python train.py --n_kv_head=2 --d_mlp=256 --decay_shape="square"
Each number is 128 + 24 x the weight over the matrix's rms, rounded and kept within 0 to 255. Layers, rows and columns count from 0. Numbers have three digits each.

# layer 2 MLP down (transposed), 256x64, rms 0.0932, rows 171-255, columns 0-63
120123148130098182100096121111113115130148124116144159144125126116127100122129160161143131145110167135098128163152141074132135113165144105130098128106118143128113110127099144132122135171135092
146093164107152080160177150082121116162131084138180170117150181185129056123219080108133126143135057117029143084123092115205078135109099122113159126137092203150125127131154161081101124144157094
080158106169110116136132105124148153117130206133144128121103125119131143091151049091072148141116150148072185122126173117158144107081168097181087115113126126125213124132121144162147154079102106
108217133093123135166085097129127108150102166113115135155069084096123136119134147110120095164145161109138136121140142183134111148138129130153155147109094178161126127129109070111120124117086094
139090186124103113083081123134111121124080145127120156125130087093113130169111160168104099114123120146115045133144152106162161142170184129138136127139139097104146165161165182098121095092148117
146117088129136125120151139120146119105085134132124115108116159165146133148132107122124120128137132127129154108114106099150153147132124141117108111122131123119104135134114110144131143143153159
125109138116128101119099146125159147112112148108140105152163161121163132117119115115122114127160116144135165144116139180051133124140107124141110171103116135161114063150156118126091119120130168
084159096174120098140082211146102140141102104102134138103158106184136078062115093093149095145135130209112177082127149162067130133129100103127140099155160148152136078084106162115122151081172203
127137140112130090145141133120122111117122094135138154132162095131104114135111119152107141120130117145105150109130130140132127143126141135133127128149137086134142120146132142122145104146128104
130147117095148140168149132110115114181156101124110089111120165134135138156117099113136142100096115117109127093123138068161165116154158118143167119101157091135117112112107128135145174109151114
131075179129110142118104139095129148159104183160112133201093070154176159124136148154122079144138110110100169093069169111108128136128129086141031112160121095121180126107142117106138181153177119
140141135202151133155140130118094122124112139141089159111133127127145141130162146141120104132135093155132081163079175128139122086111132147117075173091103073183116116095093162147110140101099131
150107134141140093167113126059163136142117066167119102129145111171123124131139135123113136136161150131126166098138118095100084137153129080129177130146160099138143139177127124098130094118136115
117104180117128099103130121118120145131156109163127137103162141118128095120135143120108144119146109125107127146146144117145086115159085149127157101117131165106116157152146119116129119160146100
106161115184121103165131105100116149117097127110121123123111102143133123106102112146154149147121084106123138112132126146109134134130125204144137138148128116124156153149154111144102125079147115
114155137132123127138101111131117129139148122117134135129118140145114129136118122126118121141121133142122126100117111103112160122140129126130123141118143122115140118128112129140141127145148122
126122116139150103145116130166130132111130118138132138142105135120128132140132127126148138115172137120127127129102123134128157134157136099130108112137162111129110113128121091125124127112101116
138106153156113108118112152153125100093161097120168118152134116120131152127134098130139146132157129141119168097116118153163114118136165140130121093099167137140073104129125104123137088105139126
118136122129131089093132104104110140132113166093141124077151157129134105115150118135175142141155123083106179184118140148127130103140100116119110118101134129168143158108143133107113114152116168
138099123144125137147129119134147114136129107107170144122147149124128130112148138136134160132123106109108143114134139119129130097103098133128124156093110134122135140121136131128133127128132125
171161138143161159112131199113175107137102088116063113136089135120151098139137139052138124165131067131095159115104064137141140124152134105150103121111176078135156105190108136098119167134161138
113121141127125113154152108117141121139117109126127132126135142137115138126124120115128151129123110127133131113127115119140129124109141123129127146129130141121141114143138115137138116124137150
106117138144160141144129153146110134142131092105130112084123141149129124091166124118131118135113096134153160133139127097142147142148122157108129095108104109189135126154117110128154139085121129
183083126129135179104079116106113139122130130156105170162079126178131132098124150146109093120186176137120133170085181145120096156101103134151139138152120114080098111093170132122095133102101175
125160136137141127125114152168131106103137124127148139116141120092130148093098131109101148136116106148142178156125148133152135110173130108115139155111112143142117082137145082113109134118138136
120090101146151126123124133115104128144127177171122128113135140103139125120115144132116125119134147126103099137123123117106160116135122139161129092128124157121111125157102140087139147163120131
159119073154151155103112160156117151155142074147129127112118083075144103104139125127112147112165122155119099130139098069128116151166143175123146105117116119170107121121162140079153137174149086
127108150103120154132090133135126122112141117130125158115110111142162143152115147145139165108130112113137082145156146116146139106110107102144121142151142119140101131104124170118153128108099153
119123145101132139114108117091184094169136168111128122141110107095145098074139134138075117125137186129134143153108121112120154111169170088166100092133141094094113116088164149126183128126158151
154129130117134126114155150151122136107110155110115120110134170112155151100117111131109120119135140144158125125106127133147141141126142154136128118115129121104142115118150147104122106104136123
126110131108130135130125130145106133133124117143144150134136124101129124106118135121129113108148144125145130130144146129128112120131127153116136124132125136113130129116101137129130127126115146
128149088133076174165120133082136140123136175111075068151136148124120154137133125125141140108131150163156129219179167114191111141167081107128112134145000102094152067117089128069169158167165092
129105114099126128148118151128116121128140124142121124105113123068117145128110145113115112140162136156151122107135133118115146164115132145128126118148117144143122120130106142099156138131136148
104081097119118132135144135134152107147150085130122125112166142164104111116154117118129148154118118113093145113136128125131140088125110152128137157108130123124103134151162125132123166134145131
118105113120115094145151092092147133139122088116144122125122118142134171127133113107129131138128113142129136096138131111124119115115150153143137124146120123145131134124120132115131127158170167
114112134110153066099170122090104053069115112149140148106140141123090170128152077124108157115152092153158152121128109080139119182176162156179168178122112073160106139102126126129198099152097136
151124140117142120123098128124126148142124093116145110108133146120119105138146105138139158108132103125137131087130113117122147141131136134132116138120120139146114134127131128134145185099128136
136124147127176119146128170138148107143138111137112142117121127132122133134111133096114123118097088119104124117114114120139104153137122111126115166142114117113134145150127112114148144130132169
080129150100140143115128129142152102141180122178063123137125115189121123093142129149160127138155109100149160129081163108170125119148116095129150165130113151106149139093153142071132073117068149
097166110106096127084098143138134109130090245110093148112132081089151153161101158166141127131157123133155136161151162104139094148127096129145112167158142121126110126099128115122127098127072143
135098139114137115133130118103135131136146127126107131161129104119130133124121129125139121152147138113127131097116135122145150131124124136138113137125124135127126130097121138118116142135140140
126101151106126115109088151106161176123142145156127132077134154135087134124143113114100137142154126128163113132110123108157088100168160157148116138120096167126127108101161149095099153116099118
115131097144100123134107178096113160187130163155130173076107073094129105086130118156125148072143170122104229140104152143064091126181126168124144129071158095100113108158132205088137127104129118
152104152056119138112164120077120147191098110167092119176126069128156138139156130100168125118110105119125178160115116145135116091104038122119167114194089126153105126055124148135144087205156132
130134144127134118140138109135121122119132098128121124117119145129110132131128119105128143130134107135133125114126118141128137128126126121135115130139141130128134139146135126136130108122151145
154166082138109136113115131096125104146127148116106127170102156122165131114105159145116084110144118115103115189130134120106104128138143120128121156140144127133123155139133152107104141106142098
098190181145066107103090157187177147129159190132151069106133139099142167141138071118182126151122125105139174153141121104092104123117083165136135106103121140148097130138058150163106113085115126
162120090079131129111093118148113149109147195126118114176083162176152119091122161123143114124087164105123124156116156120109170147111109081131152123153168085153057175159115098110155065111169197
119148120153135118149138123152121137114121126115144111131135128133141124129134133083118160117131149169158105100096112128139137153135154115156125144133152120100128105117113107103122134116124115
111112145134126128155136115138128113144144090119140113125143140147104127133137110112129139136117106131116121084115112123135148128116144130132109143131135128142121131136134126144155125130142140
120104133129138121147119120140125166130104114154150125171083130132159123115141116122118115095121145137144155109144123119102109092153141134152130133101134135097138145150113131117126154120134103
148129183141111139114100108146088112085164124089157112109135095153136133138132143149125151165121131089133121179154136173150127111120115154067079112121072171179138149109118108089118103168117109
080109145105158077131152100189142163133156110141098114132096178142140085144104097152130116124184162194118176128118153137100142127098102116103117127131087077144149079114123155102131202127131162
152167124117086208126157160202144091099128116098172080141114108158149066176160149082076133121089104114137186150163167135138104100142136134098123167111121135125097085116176108090134131136102065
110103131107131164121160067127107116161132128133090134188079140148130062123168143116087088145157105119127162148154107142103145101128160083108166096128124160134083141231108152123119162093189097
129163108133120114152143098146125123079155107126076159121135113152142100111103104146123147144142087123124108120090146165133133139123152137128131128136111127131091102135145115118152174134142144
143095157171106171152124095104129089153119111137140163131148136114121125102156117149108147122100134114142113134096138128097106132151136150157088143142108112127125128132130146143131154137087118
118123156090102149047102117119156146134159156138113086129101164136202123165128121131115101101107145138160112191126151103161074137108152120144125147144129146141089101094162203138141155057146080
145154115117144134079088153121172105113111167138134110178156124142119146136057131099129114156088126146122130117144162164115143129144171155108111134122101147144137118136147105110133097108134119
143149124128132122163140117099119151101106061127131124141119144146109121147142105125138150131140088159129124108113117131131125114129155113147115167091111132124142132143123111137118140131158160
104113122129133130145138147099171124123103145119111115105136115143090175136150133121116157134118115117133142108122096113129129115130144128145130146145119126129135127129112108141143151132130138
114170132146097163085135081137180138138138136153140161102108124122157111111145120120152124111088112185157099118135051144156115082113138130090115120150140154146140163124157076131137112113146119
170117094084136117144127099101138120136150177117092167159109056126155056085076191065137114127110155144135108116149129122124188144098119118157172156141140099174159161128101164068116144135159125
141140140143136139166152067133118121129140124148072129158117109155111092153106103156105111136187107140180144132100127137101094165156124108142098118134121125108132125131116096129160129133117117
101121165095172149112095112087107171109080155090136091096112138120127107144156119115124151155103120093127075130131169141097127133162124153168121130168181158148148124133077112143131144165121114
156162150126112128113115154086085146132146135149132122122116123134152098100116147147141169112163150117123136160108168155170088112133137064149152093115072151119110178121095093182088105123098142
146148112147143108155087118151169103170131143176093105115082128100164112177119130120128102111089159146112163131137137098144112112134086165122154099144109160129117093085101123187137107167153126
177163113114073118143146099147100203107104131119123168152113083132153095124168151133116123143120173141083122134127116160136126152142137046090082173117170118175107083117150133204056120143113106
110135134132084106103100154141131149073128134181156149083105107117136139154090134078126115098110191118119137145061124137183144090122173184121165151186116103175141121132089075144146113123128119
119100089174136074172186111158118192109106167150132127092101130171136173116142136143121108099131124142117118155115156154110102101107116121162141071151180083081122102117098193115112109094105163
137177085171119081121143143105118155133140099080128137118148079123157129147104108115129133110040118183131148090120102128155176134101148117153096192109123126114161112148136144137111123167142145
118132131124128112148125123134135131134142100128141139120143146148108122121148103134129150129129127124101144100120117125138148124135113140123128138114134114119123139123133115140129130129113125
134083122122140144110139152105084143146096081152113119110143136135122105141110136132134155110133122141157116121113124122138118101158096104122143126109118126107140131157145105178134136141158165
125137101127162143108101152128114104141099096174113122141126102117126102161128104096130119119106123186134142091126121125135128119139083125130139155100143125119136153166148122126168123130139140
142114119165098117122139132152168091143122152151132134131150136138123142095101141132131124141106096127119159135120122137130121116102107138106144147150121129107119133113122130138107102130144148
176075120105126140181131126124180139148166157131132123136110113143103119105149099180144150090177154119100123083143140113113151114143117081119156180124095112131131090174129107089154133107077138
124134134136145141115128132133122129101122109125134120125130132123135097145120127122142132151135126128111113136134119119137132120141122139136113156111120127122139109123123142150135119146128139
053110094126166217142159113176174126099146072080117139140154209170100128091066104127078121162090154114106094085075142138147245083159162113138079179132176151158058193160119121048111066187167127
165102115096107166118108139098138085183137085136175102168118140141112112148137129131138080118088106162112133085118103146167160167123128087107147103184117124174122124103149143139160114111099132
179127136132103112116113141104124114141098210210138121134104154134086161128128148094143123134138108166132135159092098130142127045125097138108172114142189124107123115171053143133124119083142121
100137136133148125164159094139126092137148119144105106124142152148125121136144114143105125146131117153146133106118122089102136094155112096127121134104105129077154141141139147149144125120147137
136132113154112125146112118121121119101128147125150156134111118115108128121110123147141124123134131123150109158120092144128129119159143137134159126110132153142095137148116123104114119133126103
160161135195155111156155115154119130143177147089119137077159145109113051126146120129128114141122053104125131182153138166124124130175054061092073125107111102145163126140163084121115134113145164
145141121168071169091175049072094123172069173083111180108107154186209177150151133140071097125180193160093123175073117179106134088129099183149169130152108207133166124079175134083047107143009043
130118126130104141129123158148102101099168140145121140134158119142187143109091136155142113104124105114140177144137152125124084130146153153129124132101130157125101131134137102108126115120116109
# layer 2 MLP up, 256x64, rms 0.218, rows 172-255, columns 0-63
123098160106138134155161116107113091139142115127163152119128168200116050120162081108131144130130106126070149094122116132172092131140084120151163135102095166151122114162149229088106085133163099
064133112158125115192124147153139075114156149134102095141120120131130135084148067075106099122119112138094179133185156102133154107088144116178077140109124160115144125131160123152155141086116131
091156111136137133137127088146156108128189127082115129182087102184128125089165105141107104135121133135113097139163084092120125195144210123137107182104131139105118116162131131110150130092134087
088047116063134145166125145093134128109088127144131130151151128151067091165135180124108176193116113174120140089133159142142078135096113163152111150151164127142079156132150158130175147093150144
145117124123147130120144121125125127123098111133094102128141129169138127157133129104137130145113140109127108147101110116167100125105116132118119128120128128130113119119150126155146119109137138
119088116088165137097146144150155142125082094135098106167121157126119124089147119132163146169094107134148179131132113096139124094082098132099133130142089110096144127094154121160147095117140123
103122077097107089068136084082138163128058070115142136104140134141128041135120118167135182082143106181134153109118155118102125145141117116182152139131165126120183171187117188076103136205194157
136115134115131102129121127111119115116139102133131144102142103139117113124079143146117152123119113172112118120135113162136124138120137125114137130146118093138143123122157153139137093145129096
144135113101131142137139123142092119174137129138129093112105175162113142116164117066151137156111139147124153090107123087148186119154125128161129136138151120141161157117117115126139160102164098
168131179146128102154068142094141149148175136077132109172068075108123132120088123146116130165071110110141101076058150159136137163154163127149082122100168095151141153143147109074119187116122123
096095100132149093151134117074199132126103082132117167088190107123119122129125154106178165155156174124148153124060126129070145133107104077161163125157098119144124099160150166129154164109111160
141097091139103115186121106076146151144125074112123140113111112167114130125108145124122143134152157162136144135162143087135119147167144083112144142174167101138143145180144106087131070111134100
127114146132132093109150129142129121104167099132143143077156142182115127101113107112093165122139125157100161128164125144158122151159088138127139124072124135168100132113142129121143106171135119
115100123117131123175128131088126115117095133108131130128144154145175118131108147109134170106127120083150179086136124132071103114076089101169081134120120111116167111140146135172100123146156126
134129126126133134129115126146123146134152122109136125115100142144129120129125125112131123138110131152118123118115110120121158112131133112130128134108154117130153117130122127131132139133150117
115121124104139126120139119126134153144102098154114126147145106170124112139112128114129130125131107105143154137104109139134122101122102125113136127154129115114132128114131129148116112082133129
084103160178108156116107127094170120132162117092142114117103129111124116138137145183135138119149143156146119129151116120135104144121133137132109178080158119147093123167157122133104106165124131
106087147157184139126094144195117141135111070141142124164159154140100162121139145122157132158105154164153168113150105149154093106110100101097126136153120140101132105107131132095148143133144162
138101150139131133142124126135129126144119136137138132135150165158125118099135116127147134161118112104111166118146141113126117100102100102136132128097116112118104134112148136144137117146105117
166141134140200137131154180119141137173100099148079085108092131141135122157144141066154152146094068114119142142102108159172111099127128070150131135153185107136126110155132114123118147122122113
110123124123130117145134127121123131140119121130129117142122110133113124136133120125137143123112118113137132132128126127141114110112137120138138137145130129129137111126146120128117126137131127
130098146181155138121141128174102103128169116130155120089113141150141115121167130088117148141097115134131126122133115090159105140118117129127146148109098128176119125140127100148144106116102144
139113150123126105076129086061176218171139166150111108165145084100090122084113146117154136147094141087126190098113102153118133130122136135147085135092166151180140126136122222094132104110145150
168141159122138142112127118132068131119142115130132104101121106134150127100092135097092136137086140144129153161123079130188127087123144122087167145124126128140113093139142126128123128105127141
118072110130126125133140117121112113142153135151128125107139138135133134102147104143113136136143104135102102184123129109119123148120136129135129116141148116145107155168173127140137136141136136
129113094142109120151124098137113114121171121100117109135128068145131142111110134105143192053138142182178097110155111071121152163159179126103097136126090103163108143160151120105108143149163105
131092138126116117147102112139125102107109151147133127138106132111128170157106114135146151117151103110120119110139107151133143137091150113121109132146160111145127136145137146102161101110131093
114151158225123135120121126178074072122176129117169118130094179165146094122126107133093139164121070134095040125168097108146094133126199140120125138120127113122083123145131127110138088122098148
107103148134137158115102121116129101138142120148148131145119116141101112157130139114153137138129124108103137123143135116115110098126086112120127148122135155173115130155125117127130151140110129
114095115124138111141137144135158111124134124127124127119124103133116125128146138110104135115131109160137122125136140125135135147138134139136135160090132120129133131137125122113123153154136150
144156142149139142132129124131143146151094133085074084129162133130104132157095093104116149128079125168150139108165138125209141152128133096118102148146035084186190047110125157158172159177160103
125080126110128134142158126128144142139159135122132122125117086128127122127142150117130147099151098153131147124110134100128118133109108137137142132152155125167131136151124147138111127141130160
128118104120145137112131119138148111141141127128109125139176148159137102123144123139122155154110139114103158124146137135132143092127131131141132169120138111114093124108165133130142157120110135
107137103121137096136149112096149154108130130107145123141127080141128148121145122118119147129120123120135150122146129108129123131116146119143126112154134129128138141110131136113136148163156144
106133121039094129139141109123159154133100148127077097132166094123101119125109130075115187111136113151147168055171116067137109098107108111177155133151092143142131142154200140134106135099160146
147131134145136121149097125129133157142131112113131099128107124127135097140127107109127162106133112138158132111132121120141151137122149130139105117124126129162093142146128126109107158109120140
128104161128180121150125148122151144152108132133109116122109131128141108153113122109113124125088097116144107131087107125136103136128113108123115140125127122139144107146135145126151124145114130
087132141050124112113163114124158178174139151147108082137137130153117101104154117102140119131087150131112149083102135119089137156099112129110114174130090121128138131122141160109139138099133091
074107125101096116179140115140112144106113199105072082156115137118125151154106148102147140163118064151138137126136093118142093129090112120147146174148165108180129140115105116105183086092153152
134111119123123124125125111126130139146153121133116136153118107141133130124118121106128126147118132133115144103118134119145127140110132115134128126129135134129127127115137117122119134134149130
129150111177136124136136080145129070092138144102154100181120132102141079154107124158153126106120124106093096178140115133099186153115129111113139140106137081132121128169117103099155079137155140
108113106184090113137101107113103143080175169108157134054048162159112115130165144139145135109127085120051160116117119139134162116131151150141115147087177137113107104193122190092126134102156122
191176152185113112162106110157111103130164113174151074072109195115133080160162127163079073149094105143135076092167141121149159154126147104078131158099163118152117119105155098098135158105125133
109130123120117137150145109126123113118126115147120125132108133134127125139123128127132137130131112118127127124131132139119120123120118115139109129145146139142132127124140125130125133132143134
148159156136082144108100114109114111169098122132122104114133152128129141122115119149112115165118154132127152170118100137119143105089154132082154158148134109135118136166173156137081137098150146
136185151157121139102089146187126138173185104164154075100105195094098108136175140161143108155089140117149152123109090101161128142093147140076086151115174110147115150133148124106188149081143076
111139122102126100087140113121151174105127125127075110148145171154080116079093143103163193126059130077163104110086140190117160058082101128181132122140153160148113176143128127128139125153172182
134147131162115144143116130140127110092162127104144114126110127143150148125124106128095111114100141164132110102092116118135145144124166139137114148087118120162105105126151133142127139123124116
132123136135129134136125116143121122134141124124141117133117135151117129131132116121129137137122124129129121113132120129147128129123133124132118135134134126143124125128139131133137127130132121
128096114087135120115137124126126160146072122158114097164129110140128138139165126102091148102111125127132159117171111137117122120142129112128142139116120123108149162165138148141147132107142152
100123091082132122169173113090168166141101111133125154133173083121109109164151146059193186105139167103088119115110143115119155130134141083135130136141143100109130111148121139076169130114106116
095116156117167051125150102140144117110149090143069121150118179173135115105136109154146126169156149150101142095124181137125132134119148128120117129088123067108132105094136134126149167128093173
169148113113121186123162128189112117120112120113183071125130057141136090139118142152089133140086102140129142147161141141152186075140163117068083160102146078121109117151191100111097145110141084
113117110086158112102190066130112148111115143133097137159122138178138076131122119126092126103088097152151134142156070149096146084112138084123162157133108107138096160187130160096148180113213076
108148093091110122150110094123118160099134106122091162122154121124132123120083092135141146164140135120115117104099129152125143140100123107128119137148103118109130114102168140107148158140114135
134087154136156135152095101096111125131091136115124154127172134112133148111150111084164164147093126144137156119098140145117110142108116117148114170134136115124143133132128130166135119147085121
118165177157092156103098143215085077133156087149164094144156180128101122130113118156142131161143102111148129115137099077173130183125128107107155141110188134129106143164169160117164050073052092
152146111114119131095093141131181115129085109135122140174129119130112114126091126098129143167106092100114136115150101181160106112097134118106137144110132165119139145135158138141125084126142142
141144105110119132154141122096143143105098092109109114163143123147106142160135141144139153110121115151132123144103123119122103124112158109123111148127117135123143107135132141138122143144165146
106127134100122125142123129121155164124109142101111104133136071145133121107129154116138160125110106154147135098092105132138118117117127131148144119145139138123125106128140114145107122120122141
144171172116118164090118085173164142123142116139113125135122140152145122095150085161167088168124135176135128146123076125168084079086097119065124123163160120141141129131155072123139078116106130
141063136093195110135119125057139154160085144124122114120131113108155084146151133078174156175141116110146215079150121095143143118117186076123143143138138150135140149114104140147100116118154163
124129135118121119158137087146145155149109128147074151138112130157102098145100072136102110146139122125178133127091099142100130150129110096119114137121127105114149154127147130122160126146128075
082133121083146134151094103090125196085097160116125072081117128182172108150130075081132164126140096114139124091132144133106143101137105107171106111150156114150158145117098130156124136156123139
108117171151134133120118140114112138160146110124115107104121133151180082113098115162095169163127123131143120161153110133180109099114108095088132103116100134142101205118105128181140132127081202
104120153149163142134157166113105081111133098071175143097137133157139143115143112162108190139167103103095108084151152135116150154170175121178115118115145099164125175177124143086137125129100120
130144128117094092110170137170116144098125120089151159127167084146177093081130155148117181122133147146108155089139104159140135125139107054104033182063148112147085088129162194170054108147151145
113121119109134141114102102109172167142107116157134142100124123153125118117125102113175192097158176125067125105107114169146071113137180118126136171131128075143141129123139066147166142114155128
113111126096112077157121077089186104134172104077186094133118058148123123150107146154159174081141139160108178076111150147081115126141133137194132074137114098106182148109106158127109164139162146
144188146175147087124126161157136117119183113101164119110162085108168122147083137133133139125073139195153148091120095156166177124121151153131104154091138121124143141112160137131086146161143139
119128141122130127125123137147127121139133130113141130141149155138119118116125115109123143124118131129107129108130120123138140127114108127129125141092108123134116122124150134149131130138139143
080086107112146159116131138133122093137106129136103134131131138177130117131149107086110139140120116086143099122135102097143124159118092088106121113112112124098095162114130136173168137134142137
091120141115165122128159150107131109120087097128081105119138118117131124132093133096101153089109104170113144128120143105111091099140106111157134137143159111123139125155142153116133135141125139
113092093123121116148163120096153145123120120080118131130148111125128110064115132124167142138118134127114158112117131112110121116128100141136147147135141129127138149130141126117135105139128142
118117132089111125100112112135080138173112114147113133153148179151136138077138170126150142233112105109139151119141120062147112119088103110104129121145111113097127102118145153204161092144120118
101142117137116105158137132107132128121124116140140115129151146122125119133136103121133155136136132136126123132116137124118099145119120133118122135118127121127124113131127138127128136157127146
091128151115127210109064121158138121120190122028151106130087181154131122095100092089163133144053137168153117107074111103125211122109154058082080165118135133168095195150099137140090134147140078
127144120155095174136135119154137071167147139120151131139137137168082097134203100127146115129153101159112099098165130110170131130160144138107143135138125111152120140150173131119171084125132124
062098152119158125099191102057090118157154082093138128152146130158160100091124124121118113130096126140162215116118130118128147122180120116189130133156112159143131135077131173111144141130137176
103131141104172113125139116135120110127142120128109104137122143128160129123133107129120136121104125159147128107134117127108139106133123088117146153102118130109146116116130152153127144110141153
128119113159120131145113102127115117128151132122161125128115139152093110112115107158137143135114134138148115164136090132124133129147157130130133105140137120158120111141161128121138126133141109
152157230157140094110076127172115082132170151104121134161123102132137147109124115099082101125077111118136138151145055121161088159130198120047109136130104117147145106124162104148173097136115092
081113144164073145124144090009132097178112085106122127042082173154154193187182107169122118138177107153123118126079041061160132143094169149162138103159123180155155153181131087084094136149073104
129095151104141116147151136137132150127110133094086131109172125152136098135102091107140113106140137105120148129119094136126126139124124086144156120141116104140157127114150128126191136148113114